python train.py --num_hidden_layers=8 --hidden_size=256 --num_attention_heads=4 --num_key_value_heads=4 --head_dim=64 --intermediate_size=1024 --vocab_size=1603 --hidden_act="gelu" --norm="layernorm" --norm_place="pre" --norm_eps=1e-06 --positions="rope" --rope_theta=10000.0 --rope_fraction=0.5 --qk_norm=false --attn_scale=0.125 --bias="all" --tie_word_embeddings=false --parallel_block=true --init="uniform" --init_std_qkv=0.0352 --init_std_o=0.0 --init_std_up=0.0352 --init_std_down=0.0 --optimizer="soap_variant" --learning_rate=0.00595 --lr_mult_qkv=0.7 --lr_mult_up=1.38 --beta1=0.95 --beta2=0.99 --lr_head=0.00612 --max_grad_norm=1.0 --warmup_steps=200 --schedule="wsd" --decay_fraction=0.409 --decay_shape="sqrt" --final_lr_fraction=0.05 --batch_tokens=65536 --max_seq_len=256 --doc_mask=false --train_tokens=183400000 --max_steps=2799 --dataset="wikipedia_en"
Each number is 128 + 24 x the weight over the matrix's rms, rounded and kept within 0 to 255. Layers, rows and columns count from 0. Numbers have three digits each.

# layer 4 MLP up, 1024x256, rms 0.263, rows 76-130, columns 0-127
123131133116145159142135116121106155151107135126144154121120149146131114129097091123053108120110101087136172111142162106132102109159141165148124143086085123103118123116124152129115111099140137144160126144140125144158157133194101161110127126143142163114112090147095141134141139115139097190127143157146105128120100121147133117105146103121129147133126155090146123131173145128098100119113
144071116107083145150151129099112150146139089175138128129124102117164115125106135136148160101159114111104106122119135116104093151123145096138113144085143092138151090081122108122144118080104141109128090114159118114109118150107113127116148133123082146150122140150107111166138128109103113112125156113105128100130142102141107122090132133117149127132194125141138141141125127146123132107125
110141129071158130115137118144082131168139141120137145113147147142147135100131125120139120102108151108134121124144147123127060109109131134129122160127180103131126148139120152139113116117143132179087124108136115114129119076112111199112138142090143133117111140102145182096107123098090135138112131140138144109135147154137110125120144104143119137118150105146106077146197096151135172129175
125154087115148113126100135101154165145133095173122143127163135123121199136103186137090128109105133165094153119111104198135146148126163119135132111147184136120153136108110110136095133136178096112136099127156141134122150096155096107135071134107124133136119174130102093137083148114207151115152094137118087103087141127111141166106143103148132142125095120112103126143117129100154146119151
121124127106146094171150068097116155141139119120110159136072079158155130127112123131126113142128167134099106111140133124179129140096098135125103120072109114152113133122117126118135126144119134144124121115117122130149103152136139133068123160160094103113164151109118171123113125112151157135096126154119106143153147149131100156145112116152119107126149158142130141140141088151107116122119
124151157116137128144114086117154125116135169133148130074140122119145170125093095110127113105108160119135082133106124147104108134113169136152162136168134149158134130172075144153182150120149121123115174099134133130135139117131173054125140189092107136124124086114146150155112078157115110160094143132091137150115144153149114101078121121140131137125114134096162129141121149156126140116123
160152118122112147131150133108108136142069147112154151129104135123132114152123120183128122111155152128154125083131114164086123120147149139048070166134067122155124149149145117153152138181099138104128131110122088118181169109115148118103110119133144105107123149117115108151178110133141098075122061109140094123173065112119111133082153123157145148103163181140145140154146148165159146118088
104088118119098122131082127148153162085129137137166158154149140118128147099129136143120141101083123098155128126129130158141089141162135131138170155093110082114134118118154110113142147115137157143145165081065126132117172095087114126117129120119154142123128105131143102143100132107140136137125086155113130126137098052112150084120166153150087148165139107130135151081131140126115110108132
089121130118111140157105134146097140152143069144131178108170127131159169133088111154090134109144119076110128076119128128098121137115138084184104115072121142103119124153130168152143094174108162114095129089132155134152107178136118163119174125140124095140054149138172160107124116149136130093104111123116164159182129150126123174113107136124145138118104103145133149126135129161144115123096
151133122148109120129141112124107137157097111167137141186094078142129105165098141089118126085140101080176120159129169113108129146087121123115138125146102120127123096120127085101112162126155158137175100125163141130161116104120112105108163136134160116137122141101090146140137189144164144134119090133172136144174141151124083161146121144153107090122089123105117183118113127125129116134085
147158124130162108107154158092132134104104156125161109147150108171075126087131091113149158135111128120150171130101129109083108117137083183146145116165163114130114119126127117117130131171122167140125151101138128113161046120111136109090118108131132105113123078122170121126100097121077148164103162103140175129146168131126118097151166096107142142113140088130112147148157111096139101156140
127127105101127126113141160130144121187126127155106140129158175134134146112135111112112153161122132139135093099139106092110133141122139116128115156090141113134124113161108154070110129136166159075101124146139143148106110135095100110139143120121107104123092107115133188158141112104131102089123115110102071131103131139148120114099112093120130146122146114191176118132119119144139128139145
096139117129147128126116115144127112147131161112092122153135108120158122178135138153136103147130133128126132138145126119129134141105135104113098123126138134150162127117125121120107152151143140137140149148171166089132125107143137116157200102099130173115090145124091099100092104129114158100109117121116113103143131090126110113116145121101121128149141135157103124110151139100104099128078
099162141097150153159138174119126173078133148148131077154115103173089150120097127126111110118117108137155115152120099169140112074103130132152155165127144127147126121091097122155131172135126113135099108140142122138128104117148128141126115132130101091115114159077139125144116086155125124143156116147126108129101149129099139112162102133171139135142143127145112129158130135112195129149165
116145121125129152138108092139150130139151097146072142161083128159146090107117120131133147142109131133151116135113143081123148127118082096147124153164123086139142110174149135134126156170081103111137159124171121095134105115144135143179111128151144135118153116098125121120144114136149118110143124134179134143123126171127096133121110129156137118143088128135104097121152159118125150158150
120146079100124122110097100100136169148132122116117154115176094108059166143107163142143148120127102106127134139119162162141095138109109128150095153155113094145126134148062099122115113117207156126126127101122115105115114126096128115152135118131167114092127142136106147119131100129155125137111156137151117171134183145102092152118096103105111136194133079115150083081187092118139083168148
122091145120161154125147125112152147109123126182126159125109136121119110182168135131129098149105146106148127128113137126155123181127114122125118137128135097098133120144143114138154095114089108133145071169140127130112102131095142118117156170160139135123075112126144113154107156147189128148122117071111160148153089100114104137118185117120165138135156146147128125140125149146068082149135
144114091147133131140103162120134187160163153093126141153101112162157122153126082124130143147112168132107141126118157150169108148137142124081097139117144109110136117110100077093155154173161161137115116127125098133150181137106150144174077111130168109134099129094097085091140112093143128119172151160085148106112131129041148133126140158146139157117125138132121138124145102126186112105117
131158124165137125138113104123133132148123120111145100098113156133086117113090120155118127156127131152149129101134133107115127148104123148110169121117109091119138093102149127159162152138125117131154119151141150064087123136121139120167170189117133156129104099128112152110111115144124143131139115141126142172100115122134133108094159147123121159144081117157085106096154113128128129125140
140108166163109134113123104110146109196140133153135148083126148139162167135139165150109138131084151093079161129109134125158115100125083155124132095152135127167147093115178143146150083123099160143142100102114102112157119083136090071128165122126106095161127148108129135075119132104104136144153141095160106127151133137120150163124117168092145151118092102136181125155160108129132118166135
107095106114105105131113166184100135129146117105139124138117119141126156132109128122089094118122131145131119157188148143142125117168141130127121147123126147126127119118115109130089139146107131117120167161130132093158167152133111101131125127125144071175098204176153126105157140121139134105133176164123161157133117111092132118148099143123142135127100118102118127115133091165087111117095
088129139130107128188090135120096136115051145151096099120116042122110131162136157129149105156160135101120155103122116169091144123139154115145133113126123143121120115115128118109089129146099145176095156127126116148129133114132141099118110168090176104075085179118136113130147120111149140102141110154123148112106151117131125187159093159108144139135171100145113088110152134128133119140116
108122158140148178127109114119064091175127163127110152121145187163144120113105129132111141151161119159086152082133135157145131114156126118107149100147103142150135125138148100126145133159161061173136139116134121128133126143114162132127122170104128103095124125163134134128130119122196115110101141129121107127144137143120127129142131125109109130123077135142140177125100092090158106101133
127131094119137131124130106158145153171082131141160150093129179134114150169137131114177125108098104123113097140110116127155084138109150173122131135107161129130122131118124104134141122110129126141074128166108136114170081105130130106115143134125163130164124156097137146147125118112193077161106156107108119099127100138080096125182122127134109166128145110132118120093139108144151117159070
098136120148149109127155141147083161123116123121164099115155108172137110134166109149139114070119156128097097136094133156143153128095102107118092152116174110150136142132099076146067129197102126127133161143117135155152110128144145149132119143115126193114132132106183145038074141121110093111153113098133157139075110142157144171103120167092126142137146119129121120094145139128122168164108
116146142118139105134128136131103142106119117084125149093140139127146128109118151162179125111162094146100145095148109120106149150164129156151140124144116162103150059124125113118127148123152136105117133114132115159119111197135128193120188084119149087146137097131099141106138104165106140143155123078138137126110129150096128134123111106125138139113154079109167128148166165151091159164113
143143165106123170125120119152064137099128158086063138142112147166177141110145114134182115101085115090111169106124112115103148118110132155097104128171080143187156147135142115079135135171107094128120070135141165078172175136099121137117127122126128171151142120135084152087144142099166126138149112115152099149079140129153143117122162109101165146146183131132112131138104126123117144127110
135117146095184097134077122171148132155130124151133168142126116115102109113124113125138138130128130114170121113111106140160132115145122122119121129116133128136137127121095154193098094151144127140134110149102136160089156136154097103118102142117100154145063130122101133125130150122125090121098082166098138142083141135120137135100159115119158150168123126147133135115139150121176150112097
155154125096071123155097152128114137122160091117120149135110093124157114170133114143100152127163115151109162110141125136156160116163119120168095127111145109085095105118197111146140106115093130112097166088129129162128114129133159166103123124126151105147114131117134128139138126130117119130130150060141179161085140145107096121111144131093125152133130113134153110137161135127149129127105
167157137160166124112096093125144135093134127145124139062135111120126108122100096172133090103118142143156134103141135136099150103103155173093137153149165117076108094132105136124105141124126125143135079115089114148137156110125057120147146106111171139139145127076139108130159139133163127157133106131154170146127121129096136155146118149162147106100124110122110158073162144151158109141069
103168169097115110152087153161161145156116132125132147097141105125151137102144131127122163121130146119118127159086150140093136096153134101132096146136135101104145185124107150159169092120134136138142137086127179159163124119137164102139075127146145171089124122117107111134126140137119079111175158088109138139153163073106111122166134144142148122106137160151096055104091070126110111103138
147156115062167074195145108099123134116150123151159140126153092149133112104138135125121203133160096157123124161146172144156139127151085143119175115158101117107123177146110126108149148121150115179099146129095079155101115176111121156075100100165073131128124135134199124166125150176114123104183116098091137158154122136132120124114149131128133118125133109127146108146123124145154118075126
173122078127111144149118110098141138147135095128112121158125127138123138159123134139121100119135118168121114115119118158120123110158118128134108135096121149114133154122132141170138110135125125110119122130094127172127117123116119103157136107141127130084172141141097133108119161120159109092124128117128127117092140118144115169084143098139151155127150154155173151099127134118136147150069
121104117099162137130145130143163137085134164136124117161144127160140150145115108128124162110118146126162123135131126123096118121131133162086153152123161161115135111123113164133143134106116147125095109137135135173097129144157133133110137127161108089139146099115080128140142184124127101074168130092108067168140170081144124176138132162141128126116132091126101125143103109135197143164106
145154169099154137121175124183107125074129125111107104139166179077115177138144103130138138108129142122069138160116146190097114142143142106122131134125101144159163154126114148100114117099109133126105113138125139091115131152126113130123121109137135155136140123208113106114160131087132141150138123111173166170145114075135183137072125102094122167137145124149140117101145131138106100161118
127108102131114155152101131085123095141142140121132161149113098127124119193123101133159152144136173120096132105074136114117137146103129185113185126131147138117161107171149087074117123128118157098096112109142134157168152076136109139114169132097144120122117140143154138130104099100144111124095095201144115121135146125121086117125082128122115083135138111138134133117117148158119102176101
134114129129099114101100115114105107154138156132099148126120129141135145108134156127115133101127130099129072125115128127144121096108126117131142148115191100142111114102115122111196146139151145152136119108091150141130182157084132132148129108154109128151144188129128123114139135106128180133130134131137082129117141130145115105182078144100120128196127112142166126123126132109119125125144
163128123156146152179134108105100144164132150105139106176154129144138150119151134153138145150161122138142110139121141096125108127161140096141160074136099136112111085124111117106144116094158145139091098152140146094138139118106092136157146156146130117142091139100128140173106112106121095141113117136115126148182117105154095100156109127121146128186128105177110108141117157149143136172141
129103124109115080120124130128134150137121133118143118116147105140112112114146137122136076101108115113110120116106119131137134106131098113136118117130093107107124146124120141076083129155142152115109202107114110129115090160108120132079177162145099135130156159100112118159106141159081101142136090106125111154126123144118133135103138137127119092084107085113141141098157091165147120154152
174091126103126083118119130150130107125149156069100111128155100157115090100145131100153149118114109179099138090128121182105128150123085108127131141123144113152120118118093134100191135135104107175129136089179094136171136125135118124152087107120130122144123100122138111131109151198137100125083146157139158123100079107159116134095171177103089136187118116132123162151135117133131114154110
153120142111111131122140094115119141094116155092141113094153117175178149107129126159121103135136159135137144142128101142128118101119107133086126076123160134174140138101137144134157125116087136162139069130064126127100124119136130136130131095137092111114102123114117133115126117121110142170097119125134124102159114092067103174113121125120092125119097169139161173175135162162148105101154
150127134107138153145106111124116157142107184105081131165152125132105157195132168108164139130069127119140106120117131144149111128144148126129052124109124126088134104094136141118172089161148111063139109159158078121105092176135091153089119115119113083097106181147142180113092116092158122148139121127124092139139101141131092171152153163167132122105202078186097132117154141153128177175142
104159157101129139171120132101162138125137144132150131085103135122144137159133138118097179171118113136145101136117129112140134104094086119134149080140114114154098161138177165133170098160124129130128142134110106131122143147110158159149154103116115149119068136193135135149127157105084128125132107116102109145140112087145139144172156136146167104139105142152097128130099094117149095174134
156130169106138105124118166114145154122086101137108159104095125148133137167105162148148108128127100133135132140097151129128139118134107136126074180096105163103111088129117101144154125110138145113095136133130153117111152175137125127089137147089161079155071134127097137143122095135169140163097122177087145141146082129113140141116175123121124121166109113154122123126112129148116081130159
167135110068128116189114123118128126149103145163139079105134103146129136082130100109144159119110149112134155152139143136158135161128126091108131100145098123090112126130183119136129127098151128162165136126118101099114106160148113150101147174163147184148130107102151141132104145121105113100155117118075118148138128112135103139112139097101133122110107152123119128141124134156134123128135
121091122138158169152107096143124101117120130133103092176137140125112146126134116143115103159158147118128155154097135128145115134092114084090125168122157112141127122146111167101131127100125115159095114122127145124109156098106100130124122132108176132116185116131158162142120147118117152095113158149145119134136144156156081041111146137102179166132157103106115077149148155118122125130121
175109137107136125120156128103161119118105127124170125128159154164126129107116151141112136130128130084109104089122126141139122149120073120133124106148136112104168125131102148117137112181138096109125140103162133130122089179147107151105147125113127130183135128152123110150128112124109132092106126169133090120115131100153158121132120119139172153172119122136140127109131111117124157119150
140139142109160130147130113142131111102147136120213147108083081101168145122132135162152104102107137105129113143129137113152110162095121092141125141133125112126119106143153121131116077139142128140126086154172096150114130154096156129100109144141150116129103119112154132140124098113125157137119118128124126127141103158128139095117130109125165182103113080119110130101141173135165111122116
138102065135130059152152184162110153131124127156155095097103100111109161141099101093099155148094138100143075109135095163124059111099089116131140143101173093149139133137103148134142160127125195134100118122090094146106102083111122114097158128144134132150160150160146129118145097116118124147133160131102077117125146088148123151126102155161119126129127094134135117135171142113134157134156
112142152122114131121127135095142147107151115109143127080128110112130140104120105151132147136165143081091196145118108119110132160127155169134134168133131105136132095136150132152128117113108160150097101143142141199103160111111145120081139134130141152129124147172141133093084112112171105149134042099105132116171146119130144120108132123145125125123133139156156123049114128122150141114127
163105117152134136150143157143088102112122163149097122140132143115152109125099165104113108126122128120156160159125142104116124117138083191145089112133123112116155108122069145128113108153162137141146114144126106118111081152105129104129128125135151132157107131149113102118094141114126122152121104126096142125136155169160121114126101131110135120152146134086127106120125083159174152113131
138144105103128142122139127105108185153124116131117138100090087126139126127151126141161108121126115124096121135132119161137136139122154148114127137142126109115152113112145127137123133099084122178123156106135130125136127137182134116135147125155129127099094125115129122117122137140111146101158143124126127108167110090149102135168133166111085159152126115120123136133146158149143126121113
117165124108100128137137145127143129157138131139066142097191149139109140103101124055148133120155123111144161144157153123125092106145122089195137118086124146101137137091165120122156096120123107128105139150151083091144114068129121118118129126123148140107144091136135174155128135111127122137094095116142114192133141139106134083130142158114151116120158156140153142143125164136106115150102
125170169176104131170113105139128143123110127131146138142165117165146127102131127116163181119070117098112148108141173122081103126128111140093137162138143106139121116145147165140171097128138159157124132161137113152154108110111148101126165142103140142128102117140131111129121165118159123146195177119123142103126101138114093130143127133111107127129109109132146124133091116149113129070145
122120129118118152132136074150086183139135126117152134129140125122125077145141159140192077163121115104132091120134103156115120139138137130076151128114127086084140128121102128152147149075108117122130152155113111121147109118112106151116126138135166080169145113111119129102124073093102108130175129163143158131160119125138120113092138125095125123161141124147113094098088119107147099136088
# layer 4 MLP down (transposed), 1024x256, rms 0.191, rows 76-129, columns 0-127
152157117114162127100121146109117101151129121193114154133105138099111142121119109107107151135121129144109143127106108124094130128118128111131120137126139103163135082123127149139135148136147117089094164158118123093140112133130127140121104130121164098179138106136162099149174128143177188132122120121109090063132181104136147164109123100177116140117104102105121124156117135125120161139156
137178147134151120105095111102131108154117180144140147111169146115111113117165129124131091119137138129156155134105125105122136120106132130142157141114119096148132132181125136154135159104172144127157137115112141151132157120154086112147096160161153163138127119151132119094119135134138118147100081184144133141155171133082143093151099124127089152091108124107109106154125095093077111155131
172113151104119113126140150131101069134122167147175166116171166142144125135116156156114137111195083118108107096122121068092138104113114128159130110157145105118175153186159154191124107138132124119190136106158154129102149129183061136134146097149147132151120144146142112150121115125132130112108138159135122116137135182123110105078157152124140097118159141172133123101133118127153179124133
168089157099120151106141160119123136143130162131123093142147152084137082152108115147170127136132121186147094133126126096180101121146136135164105152102091112143106097131129139113152108114143127118154125171163120112121127186116157120174157115105103139140130163081150133159131103114103127139204119116156125117160166141121149113117101110121125147173125166099102126092125133127147179109169
181140123137122109124141119098093117167129128129125111121171156125104102120137117099160102139118114135139119121100157142109092104119146113137169145168167149120124124116104100134107149094131115114124139118146126119145151120140119098131105118140166107161092107121126158115147121130159105153106092096112143149134130117162122139146124090047102151123177164158141166124128162113146109120111
140138141136108116128095131130076145180139100098126120154124126145127116105091173147072124114102131146105173097131109166078155131155135151149126121120147082128136113138095091105110110118123150127131111165075144168132122097119109103106111130107162185118198150128096114139132118122123132100122112099142108128130130111133149137190107149101146148152150112162094110135121152110157097133090
138157118144118087143119155143128153126114140124123153148129115152104105120105146111139135125140084120102104142085148111151149086114148109141147162135126179124166123140132172111101145130167112145148112129143120114118108125124168115153189115151152119109123117162112116118083161094093136164134141122149118172107157169091125155131130138108123173146139126150168112153137150124147115188131
141127144126164160131126141132157133132130111124117146096100131149113130126159152100151131159114082109079137118156169141119153136140117185133096096154148139157111135170102139103135139157115113125115102195162139160161116101125124132128157117125092130157095127119083121157137156112102162103105176128154113119144137186146112166139112129134176126107127144123099096141125136173155138145161
159130135093121146102142117133107108122130139108137133139114131137144142107126107151095070154114172164169106115099155158134086156148154103122107127164101083131112094116143165113118168119117135156119108111136095176163130123123127117115165078103146095133129142115126132125122101120150156120161130114138112139129120127157143162114164112078144107155120107044117101142162121174107125096118
138145146116129147138113132090143085121128116155096184111112126147104142113086127122135110095147113186122164133108134117108129147156129150125117081076122109134167146133143125120133149172166132161141085167143114121121109103073117106141128146125117104108141143121202109129121140142127151172118128096085089118088085141103124119052127142128134107111119106139139152084130107133123161081157
139165175155162114103178147134113153084123176114163140158112111146117160114117173108122138122178140157084144138167097110129126163122109138090132137131151107076144146133121129090126169140134109107109162131165118118104117116139117181138113118105100153122113095123091128126103117143091125124067136116159113102094146169139161163153150138180145143089123111124107089123130077140138159133131
106126154151161094140108136133103150119114086145101167119122136114114120170125133127134117104149113159128094180132145107169149115133123140106111100117146124127133149116136115136160105133128111119124137119098155113194158117140138101147098105113125117152145163109126111113135142098130103127150126179090149129130126104084145112115108130123109168116112138101113099125095113126108137116131
098120169160122145122122160076160171087133117134146151117104144079142112140102135155176106113175101137121099148141121115127117125113149166139103114096116134116124154181147118127114111107139122137130121085169121135149138104126129121140152142119114132152120136092145084114164115110124111125123146128103113134110090116105145149128138128103110156109147134128116128098127073119126109150127
140098096145128087122162054166110135142114157092142134143134120118087119160124109149167182152148107128098131125138150141123140134138129075098143105152129163138116137089089100163104095123142112104115117145116142131146128137142145139152153127139140137115131129101128134134128161098117145123120098149122091122139096132169094179142161136145118135126119125138134169128166123133135108113129
146119108129132091128163174139141093134134143164138087131152115136125157141111144081133118101142127133122112137138108139131133110173129144144132113135108136157112137138139109134082120123155161145124142122132127114122120125165162115126108159116134117163120136143111163121144157119158087151160083124106164111159129128149098128125152124150118158117154149129143130110134095151121125136086
133129088160157125130164154159105129120129165154124177108108174166138119116125112139177151123155163119145136132153153156125152158141139113168140107086145109155132128126168173155153116138108137157140139154129107105128110135158152124146121148156114118144126133100148131119148142129120095094129109134076103079100114123160186139178143166149130109076110154129121140089106155117110158100093
093122139158122093115107156125120137129081099140160106197115154109128103121085108115116127103125093129135129184092100180144126097131157120136151127149155113158145176149117152136106150121155102168130096098124127130119134125100104129136125123144124123093142117113174122106126136125110138114119148147114105146179137134134089116133149127138107135135106105104101109140126128175121116159093
101102150124168149115131160112098136122140131101120081114110137153129133187140134112088113090130163119151145097086105155115125113160128174151100096136151173100128124050157123159115129131174124145158122139080145108082121135114170143136148161098138155167139153140093122101121119097079114118157121109159111131161103140124097117133118153131138102133132140143078202164147099090127134123189
076136149132122082093105120116110114124150147130079172181153098052132151140140110121157088098050116098122136118123138165096135124081116123089081131109160177122111164127143126129116144154136130145106101084137122081157156119136085123120087107136148120109152159132100155124071125106113145118137135087102121096158172129093126098111090094119151148086162130153097178125116093138122106127133
149121112098132145109129174117102170089125127158161130116158119132147143125146070112135120133161097129123121142146121116103132146089130119141116108146107100122129095174097135156135182061156112121158131112147127182150131120145108173136107158172149154143118146118156105088136120152163159153124163141118152133131098124142115144168140165142118123112087150121134161108174126093132129114123
134086158123110159140108126169123124117141165122035095119125150183143120149133105119118167154186107147159079139129125153129137128134087100109107148081119122129125104105164139125103127115139128139108101104108119127149126122135157109127120109109172132146136131167130149134123124130130124117116155103146116124169069124149167129096123142167102129133090178149159121119165096114181117132135
108137152185138176068107134130134135123137134155141139104135140146136148098102115128143100112095165123136105113134137125136109130138140088104110148152142086125107098123125104109156103069114101123142100119173141121052136098111119168153121100135124168156130128114145141144145124124161139110100125132106107099170106120167124145165120152163140089063132138184167068132110116148118128121143
132174166160127074175134113124119117138131118108175109120133065128139124145133084095100115132113148094115095153137136114118125119104115094134112128099128133136109117144153129122107151166123150122090106118144150147129114098151159118110102110150124147115129125193084131114154142078136119123119139126131116148136125130099173152147136123100122131120123111126103089106137137125125097143147
127139143132118120136168138128138123123132071114185160095110115112185132109128122142105108128169153111129125139105131114106158172114160136140114122114140117126096128093130134127147154143096141132124114131103135167104134134112087153131114078158124128090144124136093103120126115119105168118131150163125127073148136150106118153101104100153127113158114143153086113131182151075129133142113
155131130120148128126079098165119104117133107129118163098118119143158109110126111086160115162060096071092130128130092125132149172100111118134133115122127138149162137113153121121131149174163131093130092112115113065109128110140113131138134168171150154131121115152124155110131151122169135146122122144131125103184140137146143103111105156149107155122123076120138127158076156134125183110167
075144104130150118083119160171142171132110153077126120161154126112125166121121144128090140100156134112156133104106134096197113133147138134114150098068119115099149146124113155120133098091079129141141175144131120122132081137111130112102107126129145104120150126139167133109107107109102157130155118142160203152160185114094149144083112119106130128109127082081152087140138180141152133114133
148159085128119092129099129099129140172151107196119137087113107121085124162168086116124149134133153086135149137077119164110163103152124100090110083145127137095094086143114138149133113090150143123139157166105069134128131107127194135149154161123154132146149133111124127137153143182115132125114136117198145140146129131121133097146111110153084119161150130135119134161108127096192086086151
085123141121128164115105115136123107110130110121110170070109161165122129144118127102149167134142135127132126134173091119109121155103139130100101133166179118165087084128138139108092153165146120136077150078143155146170133113087126129151107110128149134102097143100148167106117081146116144150128157093154133097180134142113100121127116152087139135125104106125103115146145121074087169132113
133145168112157112065131152126163138160105112156049171106126116170079172127170137145104148101117159121145105138120145096123156144178092141208164140132173100123128126124178094148143134114156131186115152121149098121147137120151104070104093109158106159121096122115146142128118151119071099075130120142141099125120140105129139115112085143113123128147102160117098155125100155086144144156144
140133143128130173117153146118131132144124111150120107151113155125151139159125101098068077143085128107174113116147105137126112131141115162092161132130144126127190100094100125151130102130110139115124153093115114158139125131109180162107145135081120135133113137136130186087087150120144110134124139136075158101178152136111118110122067158101161123150107105099129132116042143115123171126151
128147109119111121114123092081121101133135112117111152107180150141123112145140132089172146170122107113093151114139121152105150139142120121128159097143108133148093112118128147100053146122148121173139112160130144117085126152177097176192115132144151146146125121156135125052142175090079170148126138151165118080123121136126094114130138116130109145129111106177130130162122135135134109150128
149087149156087130131127107129156097131090147096128107137081111093126157102109110139146085111084105126140111144139152095143133133084141108063145149127160164137141138112130150119105120124139156117141082074106138138132162092133093141115119129125139092117151136091097138136117083108122145121134132127135126139102131100155118094153137132114118128090144164121129158128140171111105135152133
093111142102083115129127121099154137140179132150108161168112130194168122123117159146151149123134156114128170124127102105107106136103163122100115105146156166145107145126103185099108100176110125158154117121108127121143126140155120091097127098096123092124133129137152094111089123124141125102097125136104176112134144108098092149115139107135152141083094133106129166090125125176091147120141
110140128168087117144138118135117140148184088125155116136124154148121156097142137166136131125095088148086127140124117142107111125127133141097087092108150103128156074112151103131126150120100140120157162156172110126141152103108133147136083146155079132133143123159134101145136109104114154111067124151158129109097104133190117133123143100159108094105113144102138155138146125145108132153142
134100130145092131122140113136137121137109138132169112110120130157112098188134110146102142152103107167143108138168115113154169103172111145143118143162137185134133154149087166132103140120147126121137116126109126197159110150113142118118144174150158104097089131102148131128133178156132096090095137140122116120115113110174128126156133137129101103098109134146106128133111111139125135116069
189083125098155118127107097124097122144094149176106161108135142155160083111141113118166124145116116143147125177130160116145148198128137126144108163081113114142095091109090178109135100087104119112187150161107126114131092088102102093143155128102157157149138139102139089124137150176133127154087145119171131093146161157144143107111131117121127111130116152101127125110106129164106154090113
131133107113146129147087169147113134108121145092158131120102150061105137163096143136107120161140164088132124097140142127146135121139102148142143105129148134126107160081105124141110129097133111125169113091099147138180184106109141092149121085121139108126115143190117116117111116157116112105108119135122158166131146137118159102136153117129117138130122116115124100139120162127162138107157
136119099142172125102163114106138119110158130130126131147093126132123135104140144111188166092109100084119171106135100142165129135145114148152077130172165122127138153144135150141126135134152119129121136109141113142154157087110141107072073115160103130120119076173160151134135110068122120151176134112105125170084145131152100091084141138127136115113120115090122132124139127113126120122163
124119115162131102099115108154113122140114144087095116132118119146135118112135170134149183136127130111116158092117140127105101170106108124152104150125120129133164075143108109123202168145143175150140134132127134107121141111101120126146166131106142143154118099139116121080184110078082126103144098111113144137205129128101140114165113114111174136142122126123136116166091096100146122120138
117101143109170133117138105140088151195127154119148118137120116142146138177146102142124115142087100113142121120158123107139161132105137093100100121070152149124144138131143149121146124178171129109077110126111138089125168135155165141103144148095154130134128080142150145109156159111128138162105126102054165117118134146090083107145094125113156135089114153124130131129134115115150108137134
122138090157116165089107165152104079107126082124115108168114156125099113113168141095134116105145096114108125115097127172152140134091170128123126158114088135070133083138156128134141143101161145131130141147142116155112145143135108118099105151138160131136141160129121153128143139124119141127151140139113082122143149138104129070116130160171154072122158108142110129181112086149137102160107
097121149134144139116120123112147135093131113141157144130122157141115136101139094113112114159125107092143130147115126093087152107158118077159155093137117126115121141125106115137136135123119141144095123120103125106173115120128136072130134117138157157135113111108135103154152134107091161135132166107115136121116151135096132115113154109110142122111078148103133163134108118088122113109124
138131146129143152084152077102153163074130098082099140105176137121111112139132128124099141151087164101202087140140108114137138135138131140083134175124095095120102148132149135163180190168142152130135118143140160141115139075166175125207126100137131099122096172105157083107147110147091116113096111176137095121114091113124169087122092106119117143165125158136089065128132138123117162123139
125085141139178145129155122159180116132154134148128135142104134139158083142133110082135186108090119185147130119126103135144125133107134070108113146179127123107154130129164160155161107150108130127101112109111118142104149133102127088086131123089120133154159118120129109120112120122143142132119111156098077135117136146166120129124120092176106127113113099139154133131134135096103142118096
129127083122133146160113133131104155160090140142127161094096177121129110138165108166135111181118119166094128165121161095120115153145140124118115143161141101142126093128115127077143124079127145119141093113133166128143162146187123131124103118169125109110124118068120063083127112160134159130131142141114103124142125129120127117130132142130110134148166105138137131160112146115148116150134
117083115107077112131131141164100137144148139155121129103139129116112122128130084117114163107105111113135130092148161091154098159173099146144121153123134125139147114112134113136132106153131133107139143135121123152137120145127102139136107124125135151116141143112123106080131086149151122123089125141112144126128096153104101120127142122104136113126124111139104107166119171159091110124103
136148113176149126160114125129175120135120111099084144100162123183137124166142129130118145106117082096137122152160140104132114152125147154150126122116099137121126066174113135066092177164107140148096173107140083131095169112145079157151147104123153159138130105119155102117120106098125087095128124090155177105096122143136140120132106141153100137154138118161097157100127103130146084124142
140107115103069140139147136095159151132128130106090109113110081102126151149129123128155117165143126131123128132160135145109115109129142075131139117117146136098123136099113124132157137153149096121181107101125099164132119122163106140115145129131064137138156145100124119129105145132106074131101122132156107137097091131145126118140149140190080105132125104151120103110134105120087168106123
122149118159169103117145103158115129146144140112170131115099134090115159141131115126125161082191086189152107109062102131158187175125113082146114124150093139130172137151096130120113076165127096167131102138177131140128098125115129132082079111128132100115103145114139122125126079090145113110128122122135115118170114147122135143100146110104108103102111161116120098145118093139119092147156
121130086110147144085154148184129130131131094123106130139150178121140119123114147119135119091150078169118093093130083096127168107164127106164122086153145136105147139126116137169142154131131139086168125132081132116117106122124169120154143127126100129146159128120125098187182141153121114125139125152158144172116090109131156130135090113162114098125116129106137110109119096146129133130100
093146136160146136115110128138120128144114137138113124139162158132165153150138135147131144134142169147108139132152135131121141137101150099171145146108122129115126128170206122179135093120132133148124097128136089183177148108129149129133189151156144080095106129090149147127172134139145100145134098116133125160116132103132113125071084106141133146139109124107137162188147119093122142133138
093164118134149144156129108115126124127172120114111143139180079136117130167151153119146167131144090144135137143080121133102127126168128124096137095132133139124102109152119139138130079130157129136132129117122111152114137134090142108115177112138128095140120095116118150141134081154141104139121112101129122116137113138085149140082124124132143140115132134160153097132131131109116103086181
167136101145111091139120129145160121127102138099169125136140114144139169124135100125106135157097152139101122142165161134149152170165098142102098117113141117112115113151127142153105114123132135141150114163123130168115152086111152124101125131132118103138134145144138078105126103125125139131172120124117099119144079110125091194103125150108108173081159136107104126097141107157161158124158
126107140119163102138132140130138123108136169133144130095124130113118123075126092144152106125140127175171131139120133177102113122136126101157182180106136159165164078144130137126108132134147119142105133108147114159095097132134146127086100121131083095102133146109128102148166098141118143117144149124172100122127110153112123123136148115142135137128141123157126126136136160139113162122089